{
  "hidden_size": 192,
  "qk_norm": false,
  "init_std_up": 0.0452,
  "init_std_down": 0.0,
  "optimizer": "soap_variant",
  "max_grad_norm": 2.0,
  "warmup_steps": 200,
  "max_steps": 2273
}
Each number is 500 + 50 x the weight over its row's rms, rounded and kept within 0 to 999. Layers, rows and columns count from 0. Numbers have three digits each. The size before them is the row's rms in percent of the matrix's.

# gate: layer 4 MLP gate, 768x192, rms 0.131, rows 97-142, columns 96-191
# up: layer 4 MLP up, 768x192, rms 0.129, rows 97-142, columns 96-191
# down: layer 4 MLP down (transposed), 768x192, rms 0.119, rows 97-142, columns 96-191
gate97 093:383487458453492493573517501575445527604516425458459426471445475357494452536389539515536466422461461517516503520477579485538510509490498511539479449402482500585564472542470540470502450494526593533453528517535526479672446501449575533468562516625567505505511483418484476500529500496604467552
up97 099:565354464499484502426580471521457536546470429503528505555620489484501497500490439508463565516400544502577453499493443384567519458523465425566537471484492506467471538377496471540415529530429507480564409478527470501400548563470532485450437549429567470481516399476476508436468496415494561417
down97 094:490473490444518554560483552542536473459473519490515555454502485572518483461520540471563535420461440519508544404508602471557588514510555513516524462475563483511518517431572560509510512526439511495476519475562541432480582563558364397533538584437535493610493490587516531509464462485387445489
gate98 102:426449525510466485585508471482600546450497469481575490426472479449504570471570444457515509625485448465548539459542607480536446504552517495621490492553556365578503496446537508527480505493465487554497475484456420467573517467406421429512501470606524470496546536568492507545526480488458500535
up98 098:493588510546539524499525509563468456484463454446450503545512552599522470520582621408470575481523464384443457510529443550459477508524527512391525507446518495594582524447442429558570472486482580477544476531494540469530475464575478516401454516553550466534428482462462550435509491520456498458
down98 094:554500478472439407504513416490503561501460519596494536520520483511510497566496456459456392505558534453504478510513480489575546501441520503551497516473498510521490537488523469482567450524583568518587590431542390428555435455592539523598547563477541503580537429524503428345506530409473441490
gate99 096:508550504436619502503479535675419529485513542469530570528596543507593530502492504441532538430508514552493410489595485502414538503468550532546525586496432496542558493479537429587478509512481555527475476471554496534506479513461473563586529430494547473511428453435513447502474509523604387473
up99 095:543479526481468474570517469470474470544497488544602398434419528403514493538591527513455438514515424526430500539434586485526500572534536512573477529482520497438496500549433620423457561474502489474446507462514518531550518411524492552438440499487520512486565457519506583515443547471433568500
down99 097:521545521515543536440407583542454565502537494585520407490547520501566450489466542467524538564505583504485555500495508565525450554510561392512514519525461569478417568496468487492526504522495528481503586511491451410512462544522445524462525377506402377501573427465483542512519517528539478544
gate100 097:515497504496498532521525556562499495467572435555500493442498544471550496467379491434556469515514411501473490414479498424452476611517511484497556519511513412463443537417417487509525448517468415471466499509529574560506464495565546460453534528564383519521465483571457481502520511443502576472
up100 100:475549496463564545559535516549415489548453471612519560606455472499568519515466481548613573566608490508524465472590551534521507589562518495513552560537475535512490473449546553592521455443433463501498492530450531470518493478520487480503456409540499536526522398498541457439415498429482526469
down100 104:559549450536604627491541571501507538413554432524495512591527519412426473444401459494572489446528483436400557446551481542504487580451542518436447514481576446397518560455443545587490476466448493441469503536610518578572484550556400464550557574472522553530526534470471541493481517493494510491
gate101 093:562489538512486543536489592446539526587548542463519459498513598456551439551422483494453453452490401448555505510511529476531389495504515444447524505509469596520423475441527429448570533568545560499560483475485468507487434461507594526549541431445409465535511489450610486468513603551481482471
up101 086:491514500514443488574527525490440507454441403481562591483481511590506532514487466579550482504491582488450594496502514437448510579530528466540412551432509488424493504377483491575502497523469556539448527492532523449551503471434445524525509647514491471558413569544563464457443498503513520451
down101 099:417424503478451533518487505500514404485506469544414521519565456558531508400406569561489472554535536515419470534543561548565508507520449517411508515496500482490447638471448539464450496534487445474497579477506570479454613589473455509546510437475472556474577479524507496557458510533395558525
gate102 096:506487543351560476561517463515531499484563495506438564525469427487546475473488617537535449558540484542421455461574456468469487509475449389522469600554470474529482462444544486496476468512508452481505524522548574505611458467399478589548542503447569520553528649520474602530439501500408530445
up102 094:454495463459498530553462408487429497426511487507525387568454442492404509442639521413499553506538531412518487485450520510412513504519539577511525398494459502476456496531419413531567499541496503471473548521482473524389449506520551429499488481462456467515470550492479459457436542504524404579
down102 096:507524535552502532538523530496468558556432509443565529440553509501513441417511483525404534545489475546483544516379621476475497682554586536429612510469561524470456500506476480539444409556493375477429417533539478523434491482425613517486561411605435401478469436585540530436525440475454500597
gate103 095:535586511493516463575539518446448508443566411475505603498512529541443569547557532569545557506485466491514517547560385489552572481460501502525511504471576468479430491518567470528408500466543480493512468545437506569565375405530524460483393510583508574509516465420533438477536503488470510549
up103 099:540535533462526546543497552442484441604479499462532553504568516543541373401464597458561597447520549495611513464506455514482522549504455492501406482514590411471449442486465529516458472475516464536434523451524462534437492434545524463552605453467461519606459501488539533501487510506500559576
down103 103:487591551563550490490506511408494540550519412411508547589487544405550551437506519506524492569589576486554517533444518508516500513559513517525436394464552504537512497421540595501499508556551481446526456501515406518549443556392420531508529500456439435528467397506429620506536545511513462493
gate104 095:504457468492476511505503349522472522492514548523482498460460518531474508483504533422472512431526568492465490426540453532532501550501544521525380453500523514412552444528440547592478468443510543490546533532494501440510461485440612492410536522511511515541466530505474502521586618540551493538
up104 097:523436393477435439477578418523522494578401447401437489443445526464526520482542516484499574490441426528469489562468439338497432526526508570472645490508425521520589545540393530547560500454562482479541450387477555508544514523489547568513398475473452493564476499550516553558529537498556527540
down104 101:400568503555402570431428488494443559496420426504529487528440456500473564403517514519379495560516504533472558529472556388549495447486526495517570537457523540541438555587485427456535484504614473540584530509490482498479552508443482558464523516554497513479481419527551543512493530530551572554
gate105 098:445529550546552552454477530507472457550524513474514423393487498472472491471611490598576515476413510537518541483521525446587534495456487401398532536500636463594578574561418476442431508482640516567515557500512541366446512418485455415497461532569474451572508602503443490529465545499452526528
up105 099:477342424434480463497466458501528456555486520548547499505510438542444449529467459486395551566474436526445647494404415549541426479446460475527467418450542468486469553441555435406495523584421505532478574524448538546487444452359541472491469527437423483511482467534526535582543509552495397532
down105 103:524395514556492506461411538486549491558533545598525572542490519485552484550502530453462562448517521481476449479432589419552411472517516479521471498504484410528585518595453488507517524507501571528458506580539458469473475570492488475444520530498478446538440468527411507459514480505458475565
gate106 091:501548454517454533430476388497530544448472574451487549450482588507484535540468365538500541478583471488528493559471503469487484532475469427482568425485517461483540502412488507428451447483411538436592461441530445473498524538415450553505426423596558464506467564551442468520440481499437546497
up106 097:521492450532529499477559529483599453421449466569518557520465571432476602415498444494481451500473456562426471595570517513513545540571587551429450527513472419544495465537462422478587498426489520482510489583526516453466500549464563484540496473563536425453526547482508610487610526483409529486
down106 098:444478505497518559551458555539499446476521432478427484433543555374474530531475486562488500553567520477540583560466548487510526486405496491525539462490465504526506529407508544528372490531413523507524473545521438495501565602455493453558430527533457409591487472444415478606514470482572540434
gate107 098:487488521515430492478466434399490481504575590459533445560426534572451481558562536512534436563514578612540528551524450381459480557485549487547484491502480518503529519546445496541478562446506625504559459462569542513496441494503488420518457465491546514499567529427390540507511483531432511500
up107 105:505526472458437508598503590478500454555454488564620595434448504518476494493461510548496556480531527448549542388428476564479523498464560413499518458444508508498440500528540556512506546402516577526524538574500470520441525467464428510528494447522559642574493561548489489479453533521531495382
down107 107:459458521479499495552482498531462472553587509525491565555501451476459464493431436622507458509452543551495492470409571545440419505484411543535446468452505500460454487515529532546504524491561488457456532513497458397479484411530530460502393511580575452598443451510545575475469514510513503563
gate108 102:527489447578417597503503528518471488472419554603507514476485476487540593543494523540533479431508471515488442523581547575490579557541401432572406564516572547488412603482521488516444548433478514424483541512495519523447502434513454555498470549446519499529530506477500405428554465520537466611
up108 101:550586440522595541479540573451470451458450489615549570532365415532471530490545576553495481508511560536627505519458529514527552535510507481563456595457549543475449471512377445485437530464563422477495429626534486482481491413511526413470446549437446454404562454482425439462588414511517477545
down108 100:504555453482467415451562543510538558460458530479538430523421565433530530511580500489541440498477552522516483506446481562528554460487487540484559509406495484520423425423498490525564561575530491525521507593405547438494577542572464507519565574545574479485427593459517507480476447411454483445
gate109 101:488525565524559580514484500524490551438465421550445517516410499463521548548549439509484422548449451591614521464514393517549454533475513474385475560497530484467479431526454500586502469559556494581488492517553452424594454472507533466552567542472476486437496503478555471462583490413553421435
up109 103:568517453508464442557564448516494556428467506528452521491516546477488420522518587503480519561471543543410475488501469455504552471524472577496534470508458526448490411575444478444594458473497514550582481530517513499449535392534484576569440523472440463494477467525480583469449460476498551566
down109 100:551475588509490481520500454444400541495483500474504548477502472453557498520534432558500501455491625481540418476457535505559574441486460455421441483446501513473563616522562519439512501511566514579479557372555536453476469489533467405511423445422526585523481390573531551564493565525560600526
gate110 099:533474562594498471427565420393449488455469511432488527468484460478444470507484534432466445511500560511506531514555482564499535489461536468444461528492488494613499517454569507594471531523456487492546438421453556458525509550407452584451458576514463483489562475465432494440507500481494495383
up110 102:457493460498481497592514539558541497455447472569586442463499500485529583475479448539540623444572483596524551535405479500429465473462487513488626438479582532390463429519489532390489451527563510451471537489526468497486494443525520473478482590545428494523576483542505527484516439494566534551
down110 090:517466525512536506441431522480539483457585556441590557499570509583483508448493467518558501499500549468530394457519529532415525582472526566561459478480469563474523503423528502508515413415468505461553487466587408453426461581612415513516494465553525473499486541439516575537513497516409599552
gate111 095:456455379540413532483509489504505513493456464552453507488515457506551453513559532459432486489503602488513489494495514501361540614468516451476416488476529574474515495405603461495466515579593560459544485521564472534575417378466485439572500431530499542452529454495614430514522472579538599485
up111 097:581606500440558516559490515507489456480501412530514445509454420590481474513500533555524530436466561514460471449493501468492422466599549505508499463587477511505489426478483524498525537435501491529488480559433585539481569547529533465501508511468537535570514508416547419493614403447449589465
down111 095:595527519495554507531484446478548494448519457471531451480536507554537495509507476537533442504488550478367576456457500479489507520502595443442471557552426545555438472456494529460481445478517415526498434520474548467490505434489555440555532427481479449488489452503448516427500504492569538414
gate112 091:535521428495483498445517469540501492447511625503536513592516426417498456609516485482548500460550573460499555493471423466555401645589452507541518499456522485567526470559508492466453495533539498529452505507477478527432558527470536463471564419548459495488519471486495486440447511558511519492
up112 092:509456464552497527526494588465535433493432494554447462448494408548434497514545630479513496460488451549450520490469562401498453468517522449506451453528504452558460520571503478425642484499493592426485499506476570473497489450524376428523455384534545474554516347444580524533452501473462484413
down112 096:484434505564541557525411559490454430536488511587500491503470506512469506470503558507534537488397488522569508458562532568433452390550456464561533505475537672544456520493491518479490503574476547485519478543585483549570478424544409540528580489512475482630483531491475595443396475611534482430
gate113 102:482480493497436461547454451446516510494507515533498496586527550421480445464447536588459505424509594513482491482467491393547628467497468493568440519392449446478576540567400509477481486480407476439512536469458515434424459523421403616491529539427498460484498497473495477546541509549453580548
up113 099:496488515550501491590549415485503501543517553492466527496438429454425513424549453444530534534393496510476543512417451554354558488518612505599493456499490559447530450468567556515505479397466573488545546434446452410463487448556438424614546543504434506587532528490498584472481438472522395543
down113 100:526457469472517445533603558488620548446504524362521527453437460551476488528494402470442500467488550557512533444407544517550577503500548459521476585511568514527604542512562427481466509488508510528523440557467536493481558448462388469438446440623542494506493481482596514543431513445483505528
gate114 099:457389512552515578550537480490558464562536543527471542593483466507511527473480498564454380590383466545570441519472457448495529537552478548498308479609477486434480556483518524537475455620534511435516499522424543533479537476519549524485445457519432539543488540509516563448519486586493525481
up114 096:550504419464447507557490529490449541485480527420518545544515368560549565529460472535490488514530478515377537531425530342559397478478477465497546447510484480435523542414501482433530500481555508462547548535460498465559486493599634506477455469462548401417426552573508525556458555442540521551
down114 101:559482506371408527512607448525384520567431500482580438466529473454532443593460463510516525548507559541412511524510433449513547613505402584568530504493519536502513443480469499452541527446530557514555630451537518554533527528456558497498431460515402568465498479536516528550527499528559570447
gate115 103:462470540472449491489589534438449528425489486592485467569458526432566528543525423566521506392484413469467543565525694439550556463503503387552538478554612459574511459483505478490500506535531486404571515487579589490444514524427500496436567447410528476560561561595445516435557509544523532503
up115 107:463543403478470559509404563472531483536492513419553465476454505575507498482554508500509338572411458511490538533483510472601532509495539496567492507523572516427461535446527545524618497522553521514449446460427493528466440494562414517533455525533487457484522475425542368446487456492481497458
down115 102:442445597531510497553409498540561442597549501600503522554426459443442540381551475535556546465502524479407526454462481526487453487516614550476552553382554571381527437504527519539422462439487515484427590536530637552507555466482572419541540488482590526509509453483464542497492532551562487439
gate116 102:477426477390502467504499512591506576480418482543493602536507548600545478488584523527564457522560443427437603497472462469552368435515500563519548439502501578396549543549524542458455544504480434515484584499576417538423475525537468468441547517493520464559547491567546508469542469488500516561
up116 095:454447534502442579422505547470511525466497392576463543595534517465499540419508462551505507534471495544472529499502438597430456513480512494571575531480470521448559487526519470465487527496428547471518476498683485510455614491527432626461471590501491573553480496432488477474503571499545468518
down116 097:552532513559457482482527525465476523527457602618458513490521526558465529546457478499470534415465600481479526430488481525539536509527425446509573464530466499542571539419460432474509582537513481588459457456575459561515550568404554472484420511542521419431467454540568509560406519457477536445
gate117 104:424503442459466497507411532558469539548442489461504444496507552532500521490577520650531461462581460514457535468431403473455454512492408508461519537500487508487431426529476510520497473577577494578446543446465503532375352408444547573547479529536444484561596547518562650492577506558530571500
up117 107:501482463438513530552445515469490525464461505457501511545488512531489464508523419417518463489489521465528502431521534537438485461519554520614572451472535580438456443473443525535397487516540462543563481527505502495467452484436568485449581467503348553496579535608536430464519562527486555408
down117 107:362519452566419532404537531484611542474537470474492533494459514559496439493510560514476503510491411379430501561522508492564462545516447521534529514534465443531448451530487535601468512524554422617542544538440522531423547439550526438535479464486420518507551563474566566510546508471487602491
gate118 114:591523484387487539516594526506452487545462511484520458545555530608448561551560559485475378491539505506591527496487538431537589441426523518392504556478463501448453459574485484540500549518556524523494487503608453518513436533494556439560533509495471471488431493455492524509513365506586556442
up118 112:411479480392546480483606524430540425502538485444462497515545466418512534510446395459525550563461455466417461536521589371477593522455552475511376480540477551474524415523463478446448529448455564499398518498437452467442431475422515595532540554521577429493478501368477454617542497526573510571
down118 106:504462586538454496498596576414530511546556546514496528509449514512387534428529501541483499594456461499389496489463491525551526439481534423487520506482450558559450408531475469496428552541513471446422534505488478552438467516454517554506470555473610471514490455585536530414412475472548497519
gate119 096:530495454603461462485552403600461544528452451486463515497537515519491463458442539538597568510545424512491495492501408555454589508558503510440495565523572474565517579487463527532490472510449525443546435507582532601418416308580485479496508466617536589571468508479462542466482493579503546475
up119 099:450605447456549460489478453464598529576462479499482568547448471566431553553616498484454563542463522580455558533476515489470488479457495438471512435511440513485435495543530562518540435540518551503602479523509564460470492510497449556540450542459533388541490443433506528502422517520566534558
down119 101:502549559481469515478555377579493443418463436451484492609492589555477490454478413529574498469581537420511578495508489559428523503458566497495511528505422445506458561545399494458494517485478520522586521498515571601577663453540461501564511503480528539508444444523499567583464433495530483483
gate120 106:594532542559552492530442505481473442508569550510548506441545502561453546541605508539499423507479458503478499552516495435510589489532481578523516543447443485518495482483569536478537484568512528426497500530585519443482510412435409511543449526526553537499499568475433527430541505468486471504
up120 102:518528573513383500503619444519455503527514500549494473486568425518505464523491529465384440538525510498396498409420501397518540456495462466453449471540508504487458521484507471533501429559505512493493598537438500487443456501486410551532558528513439371511457553472509419595584429467461481431
down120 103:518538550489431466504591488517449454396555514526449578454505424546429509529427466495392455524483501462594503391568641490509507497455484495501488492530492369445528469448483517447529529524522575442473472486505452524472512498485498525456502497436520573498454496424450529603536506487508467465
gate121 095:444532471550514494494573537484542544507585543499566369575528500420580420494454487497518527367485453522502535512477519432472520531457543482484608504542472453534503572520483464443382485437487416468531475425481578576537502507575440484599464543580540480496502453457420603427584420547435481562
up121 096:467524530600455600463506489412430489550536491471370463566550447492375497570517462493611459444476427525472447546482511488525543544602480420452599507529491495495431455495529495512529465537499408538558473501450471627607545375617468457497552542460510478481514507431462555491485509510503426573
down121 102:524558533535506555463649560489363448451499522500440523500538463438406495455420499581389458455521459537474549506509499563508483439519538450447430492545554485498538572525417441549584545510496478459520514433511407499525550506526478476512509509480455522536490485521398487510427533499551450491
gate122 098:588580477573559502525513462599386636449445405535436617559504432517553516464517514463529478479480524498560574506546584409464494484443521448536483496532448480580470441385458570475506499503521479556538496564497526541468459585476427525514494511483469585546503512500513511508448486488515391488
up122 104:549435550473539523470521578476540492529579512476393595498503600603462430530508413506460475472477549523520449427516506469519469487454462616374432461511496439476509495439427454466520463482416510524514525495466530435543500487521458566478532544528596472476507449578472585550560450493504526593
down122 090:463546449580479439491503505529443545492583495491495577513454524498473552450505459456503475475368519453453498585484544486507484533594563529507404587576471468551435409415513532511557452522580511428532438513442597556483460531610537489502536496584420471439447480541527441583465473456580592449
gate123 103:513496528503536505554528493516414503447451441515471456543524510544534442538603465555514510437532535482512503470526438438430545388460477437495398495507534399476583513424519545539481602541565557490488535489464520520554584494491531522476548430617477472495542548416437432460515527531557491494
up123 110:505419403510489569481475574513484572504542480476496512595481472586485451441485443495428540512485526500498506481582416352536492453482499567536418545497466547491548560487503426512455515543520540487501530496525535485595478514509635458434565553522445540385526518474562455448582452592450492462
down123 106:485537480504531550517548497443537483441509557460602401505531593553429528483501506510464487509473527456434482507474509515502559467569380513579509497487504611502474466488567499536429539586537503476560603448476557600493498586478463586528490517519511447510442509464538441570427523525480516479
gate124 095:471472541504398542497478561521585524558568519533498447645558575386538460439483461493588489526559412477567541542492561599466544438451549499513464578416485514530478481419543518528484572506552521426489462504497559610544520478494449494544543488554539551450570479480490476516536582594490470422
up124 093:461500454477544545544483494550565507480609500480546540428428519523470568502552456449475541502552538557526531553474415396471526607536481481553537451514383531587543416496494515549576543505490476486458441439552415453407607472383521582557497508470472508453550549425405570500476481531476471553
down124 099:474544553457503485422575522546530482419469476402467502495435410555460458482530536403513456567534436446543493584545496442506491609484406493518459461484481467551388479524502487471497569434443493543487556456491568531496530464550386575518539473519409502550516506570550527584465501595505523564
gate125 097:479441492549561416567449428529502502517494460564490538533615546476465620577534497591559487411520496584427523516454417478491525452493452528543508517445389465573572415475565528552436533451512487487482415551503519551545537475449440495489445468515521582529556543469524560513485442574421480582
up125 097:556585503466523428453508466503571478478473481441482492534565479524512562468545480557511513536476524556534475427555568472516464535488511539491605578530484573577437490483469541416527498510482487583495585589487579467575499424496489576540514446523441488385441493401596416558468463369549513569
down125 098:510531515503498472458533460520561524562477487525519470589571559569545499601503422525463568465523565510419499525529457501552538454504498406416482494496572516432503552489435546466505519468476469520512480452552691557489439439569573485469596587548486511487531500470479459484424468413577478529
gate126 103:587497457461516542557489447528564464483474479538534458552488520478448410558529545469416529511522519482525573527539433532420526463522525436520453516610521540454607448536486505413512533580535614573398470455436507442435512523484479571490474465539433610579510542534481531563505464495468537519
up126 100:471430525550575441481516578550625477492513428606445474436531574451425602493521503422455504555426546486451581559531492593372431473375527469494466548573496541482521479546440581516562513558506453460533575547444572514474508516458477524485559514492543484502476509595501515502499531479521526458
down126 100:513483495394483587484554501417435534399462599540485489369482492457484524481478486511429389519566506544517510447528437512567562506506514543573580484591547508520476510407532521459539516487499446470511448519503484568455530619529533512503511488497488500531481482479442517520545534526579406505
gate127 098:418462499452552480553559525547487582474550491456495457479541541505563470551455558449469519468515484615511468546483482522492427502455437516610483581489512532479440570516661429496459506585463541543448525586611511452480423451527487378530422423504502460429454496557520566471531511438508459494
up127 095:482563446493557513501495430588522543475591563584566566423513502535438518563591484521554538511523579566510427455407418489519503439431413553500509569487540544511353560504513547524434531440498558545515612413543543483520517577571457513483374564472549476431545564544497499478487592456583566490
down127 092:513545434513390441537558502549489533460481452413501500584477468529486523470398501509515473466486561569564510452557523454464545446488459508413558454465492448540477521531423515528536478465449491484558442408500410469403577476470453483564512482466445454468424539534457550517517496490477482517
gate128 098:567540585532548480445499510436529543570513545620443577506507503552513481551599439472533506494489474471512514538519476515529486528496474458546510549521403523493562509380507558489613509540469518525509410459466578400553559425436544521462454470491510490453558460442461473449460521501542505502
up128 097:532483400588517476561446548537461513529519511475519520437645475369532440460543494392579505539534441462430558431506480564508587498482419495552515495522500501487533579490565574570525476573523495483459527511492538498482489510429546535456493559624425520379589498549469541503506509497530454486
down128 101:507564494449439280530444468472488526442598525478493454519442580452588584476513506457533547477415490488564500438583513502535568499559448503350529455464602485499508475425569508481506571460493414521500546566502463586449535453489487528518458547484543459494396455482588476482539479521475528510
gate129 105:527535556413451501529494515471579581492541435428568505480592482488610404500518534448527536444522507475501526489478471555528546508502484527489420504457488549463561432437385506421441623543482449526446445507531498386498473556578432501423522483534503527406503523485423553496570501591493442396
up129 102:416446463452542550564492541448426529489480496446488528542484535545486488473416615501478476534496499508542446452449514444535433478535542595528578553476511472599548610569467614569482460487485446522557397610499489604503495535469600461494448532430448523507452518554455538492492520497448426540
down129 089:471487526597477438569552478486554469456556481462496499454604522445483462552572543554504468568436428475493472545545436410465456548555542507588480441521419565529494444491451439547460530553552385366536548491504534485525429431566539537475456457531509588457450457466484520478493429538460543453
gate130 104:546471565528470462493481500384545571462575554469428472517543461510479548477499529463462521448406482461504496526526397634505524467475480465537464439536507553555488480504504413508457438454443484511501510513525452502527612562470474584561411529471526532553494509547414495404571521574602466405
up130 103:508480484446541526507498567504510517432500534530468493554440499442531428509437555440501542483453530454496519546536572461493454579433574539391441495558429521518535428427465485546571463420545467417403431450483529516517529534519469440417445487527580483531507486466382448460523537474553474408
down130 101:460514483490418443553465520508463524476541481430539506546533501447532434474486474496490416429452399580529470519508557503508506524533470469533355553509514428546506557586522433493493574516585481459584527437563434488415539536497561493479575428484539431513456552449675402513517491480561505508
gate131 102:520564499505429557524508437499474440554620450530483513476544539485481467497573493439520512418413566595482490546508443547527558573545464454497540510452600533567451457504472568503517545578532419495524494457496512531424475482467449525532541454489537509538541438435539511421478536537451533452
up131 098:462568497495587501533580390622515564485514449506527531539538452567615544530521460495523475412479443415343536505535462601483560499482450461546552454449568508423484549521499500458540499463518487486468527584454333472529458489544518448509408482562536498473558535537496578455539532522524575529
down131 103:526533414443390458543523442550449451529487495508487579438541474392525559464481475484527552525538574526550474490475532464561516559402504461521556480561471484399476423455541589510548446516546532439443420458469478494531442438541437449533386536564389496536507567453526539561561455478534514462
gate132 101:506476532549520512599469467524445493477518411426553496522517582470607493475547593432541528530491446597501427498549358468518544497428525490378468443542476500546413604468554544593492476446506464483431517442457444483527551513450592518517471521502540451590457489426485509427481453541439415514
up132 098:559518509460510447564431405534476568526547524449532441572494532440527512483571556513432521485560511592479416528581496528369559539503508570554501500485513526606516447493453492499519472498535621467585585422550495513495504402520489397497570431473399505406573587502475540491505470467558523593
down132 096:505526464482492435475464540527514472501578566479561468526541506541571463423474531420533491444441437547482339371552548509572550570527553561461466587341523572495462534585491531441515484531502461432519499478449530524447428562495577505474449501501553440492429581480523594474505480489477537541
gate133 099:498547525552390524459456501477545470479479520482507608526532534423455390416592500442539455476529469448543530588407536505532478555506508477531564567424524565530487450449543519522497387457557519475551476479586601514524544493536559460468502583420534534544497523377499529458451450461536528522
up133 107:473484550477495504499493455468478646448468494476507451487478455554519559420515525574550501514399559491469472398520500502533542532612541391460549553569396525502527496522548489515421498453467576412565544465475452433591532458489405422421493511602550480528459560440461506469607498490475569539
down133 099:478519428497480556581496537548516455603361526520429479475541517504483456416494460485523486562484494589480403518500515549465586453617461497499524487525454543549424441387467443462484523504470618460511513532520523492482459502545521527495450523464515623499516501554533533519480577532575455436
gate134 091:649539451502517480466519463445477394577514571445497483491551429518517555490518485379536529504469461493488556575552512496559478557508471483514563490473523527421513375440414464426398479481528551459499476483474529509558478475500536497572528556518528507472440562520531553474471509458465501493
up134 096:496450473471398597503519505513550495526564540425526477531483493426551610457453513602556438613517463487490517468481433467487517518494483415455557489467435425452536522513535490490533489491509500496523455543534536464455430504439494541585480435482518449504476488426625481431567486560433476521
down134 095:475481530471482577458600567448474559493481484330541544485510480505546457469458401490560570501578497494494557459573468453527502483389402527552500484445555576477577490455583537504520405493400564469434512573538438510443559490531435510415463538456513493438538439460584541543534545498403482433
gate135 095:499542484551443534507436456491407568554540433603449453546485447502520545474523429472565462504559468519482503507493450578542555437481444526452509476477482531485486528536483401454426487522386454475596511460462453475606485476398539475492469499548527521450512585462583529558497508511510456500
up135 099:552457428538408499488479515513581472496382507479595522506533498457405466440540462484367466508588427541528527435529471448477452453606505485505498543467555503613489521495436470509455456473630462516505457509489553519517430519437504533422503439470527545476491522532370545567370464453440497497
down135 104:496592554575458455491496397517521418541470492449502499507504481545481565483491442583548529523409452548534456531479549413558528485510479425519500429517478566455492507468472477470507481430508476576501551506474507553499499522501407513428489513530496518464436566567452479603614586471565556573
gate136 096:533511532516473549454494452667447580441501538537407426528503539546490437476531516430486453408497555490440529519464511498496481422520474462598517508478512593583450515434512513570439392514477503455497506435456537543468481505529452544562506468476469489554558464472373491528455459495453480409
up136 096:533464417573589558452514545586434555464561491504487513510553585483468437429529439509523508498456492533593502482448491461545369437528499512418633468459476494531406502480478561549575511495500537545593476475454536570428506596621498410525381469527531394470567475499562538528485480516409534456
down136 105:442402517469556515476596551530548424492446570428537508468492517446567497484487522557432463445480511574564492416447501505520485395484386471545504449486409496594495475442561513435468461529576519501546463548537443459476387422518486475435601532479486566470452478454445571523557499546556496495
gate137 087:449457497530500549451430461494585447453463566463436530441561527408550472599554543513501470540469520452428577470470489543453422448520521377539485507485521419514445497440472492586514526514487563583442477480416566495481450510473435511557486589601519540478502417476445506512397416464491564548
up137 089:466434453524467576549541503461553499479445502434494587462539534466432516464506448432519482481533413499519515501472477594554556494521525522530481525581461387607521491537513448469520522444471473545519571486508470461611394460479474517443528492455531508462508462567498450428519516479488540496
down137 095:580597548514471481594502523536388499594520525540548527498450463569433607514471468523579542536462480531534489503527429516538510476449527532530486435510595591405485525467513441552580378537443502457523465543538537497492610604463427606472462459521493496423496523515524446454498498487555412535
gate138 111:448442511551581495560471477396457554516533540494494477490621503414495450442528567449560507487453469483531547610520572485458633337561517516489509518612501560512495470497521514502481457456457534401473473428441422395513543497477475497510523438511494555512526555551415480585589565512581411541
up138 107:538487550508422486467530495458494438492516506447538497555539444406524486467561550476463501338501517465474472506462552507437538470599524548531422508454495423448590583482524465543486562484496513499545524452425421405480476447535514515464477499536429447463559505496460427558525487542531456466
down138 104:474588582488477560432518568514429452634456457486566578480490411539529507541510478496563433439503513618508527585557543429483511574491448501442476525436460457568476570491437614462547532451543518473523462491405401503433563492511527565456493463484517523470518477530454445574516527571542460432
gate139 102:528524566503478496415427572567485449457440483467566520506559530534440439543540594458522526455468485580461448479567607486485479497488584534482385531467560518522557509503504529465479451524553503532563471599483437484494425512492606523488530523463443568405516544483498495475544480629545542489
up139 108:569536552458536472554507458503539500562483537504604479591532456535482509529496548494565603457391670501425494479425604524555448429536516503512498522481511547547551573504499465564491589486537475506463521526481525513512461579536521474530483491476466489478461515564422474506593509492552486640
down139 105:538430521484429527497491417527536516539537539539543384569564483492483576560456454544578580447553609485463463517469560508407487473544456502545559463403548501500564572379464524504525492568582433578438472541409561396532523481448546512498551506494492501555587509543455529490525504524471570547
gate140 097:483539514496433528584481456546483506467520460428435408547510517495386454590422487473473544493449503487584498465551519452509517639527561535544501503573518514405525514524559546532421459552554543471579462516560470565418551513476505596501456471453551432425503517541453419519543588536502432433
up140 100:519491464523542506478494496512507555540474520430481469539479502418503524499578543441579457505519447554516507611533470568450562453427465468558568518504483451469494574487562430394586440501518432450516606490430518491425484524398572378451455469492437401517499422497514559463488423527466586408
down140 107:476421499488487537468468551486545524557419496417527434457447417508391465554525500506488499546527545483521456448455486453422513552499561549536511518483450536393502486481578492507504487486500501488501469558420513590341558500533414466423453492478478618407550505534494498519483496512555586476
gate141 100:550530482530528458509527504458516561470535570509478488568440533496536547471535497451535455478654618511441467484537417507596472490505509488553489581453526491457354508541510473524511478499453479452545484425577445448525495481527518471574479425427514584417479588544575487459475548449572490421
up141 104:462510597529547491493527505557503414497532480436569410573514531442515439497545364452449478479446596544487456493521500481450423480577585555505472571522433476536387491425517464473427471445594512468423613404512465465515494543489535534546446497484517598451500436542464516486497507583445538471
down141 100:528466513486501416481504417532395521492526528368523492417580434598519479546486538522511517470411439456575562495496580475542536457537554582472504481576497567488545551495427555467417572487422499503526500425483482561589543473440559440465556429549541476499428479465548603488504443523516554443
gate142 106:394517479507468486516489498551511553483390416500584502520517583598456571568528549433605452445471522548518436577431494519555515561451455413479480566543467469566554491483519489579458512408533462464535497505496506489638470573456439493463573520559577527426487556532474510415515500523387507576
up142 101:491550498559444530523489511533474502480537485347526464480475490487489454496523500474583494537414445491468443538488514523502463469464448512470501465477429501411431465499429522434511574536534496611542419469553557561441531488481508496505475489437550611451546471472505545561451466559673480561
down142 109:501442507491426437511475469558474497463476501474515543531549552448496531514493511502500504516529451416493594466451549435435551498551398547528557446476465584593526516530496575561449494413450440483529453418432454486531428504412463529541417518563473526464535443554524475670579500538585486562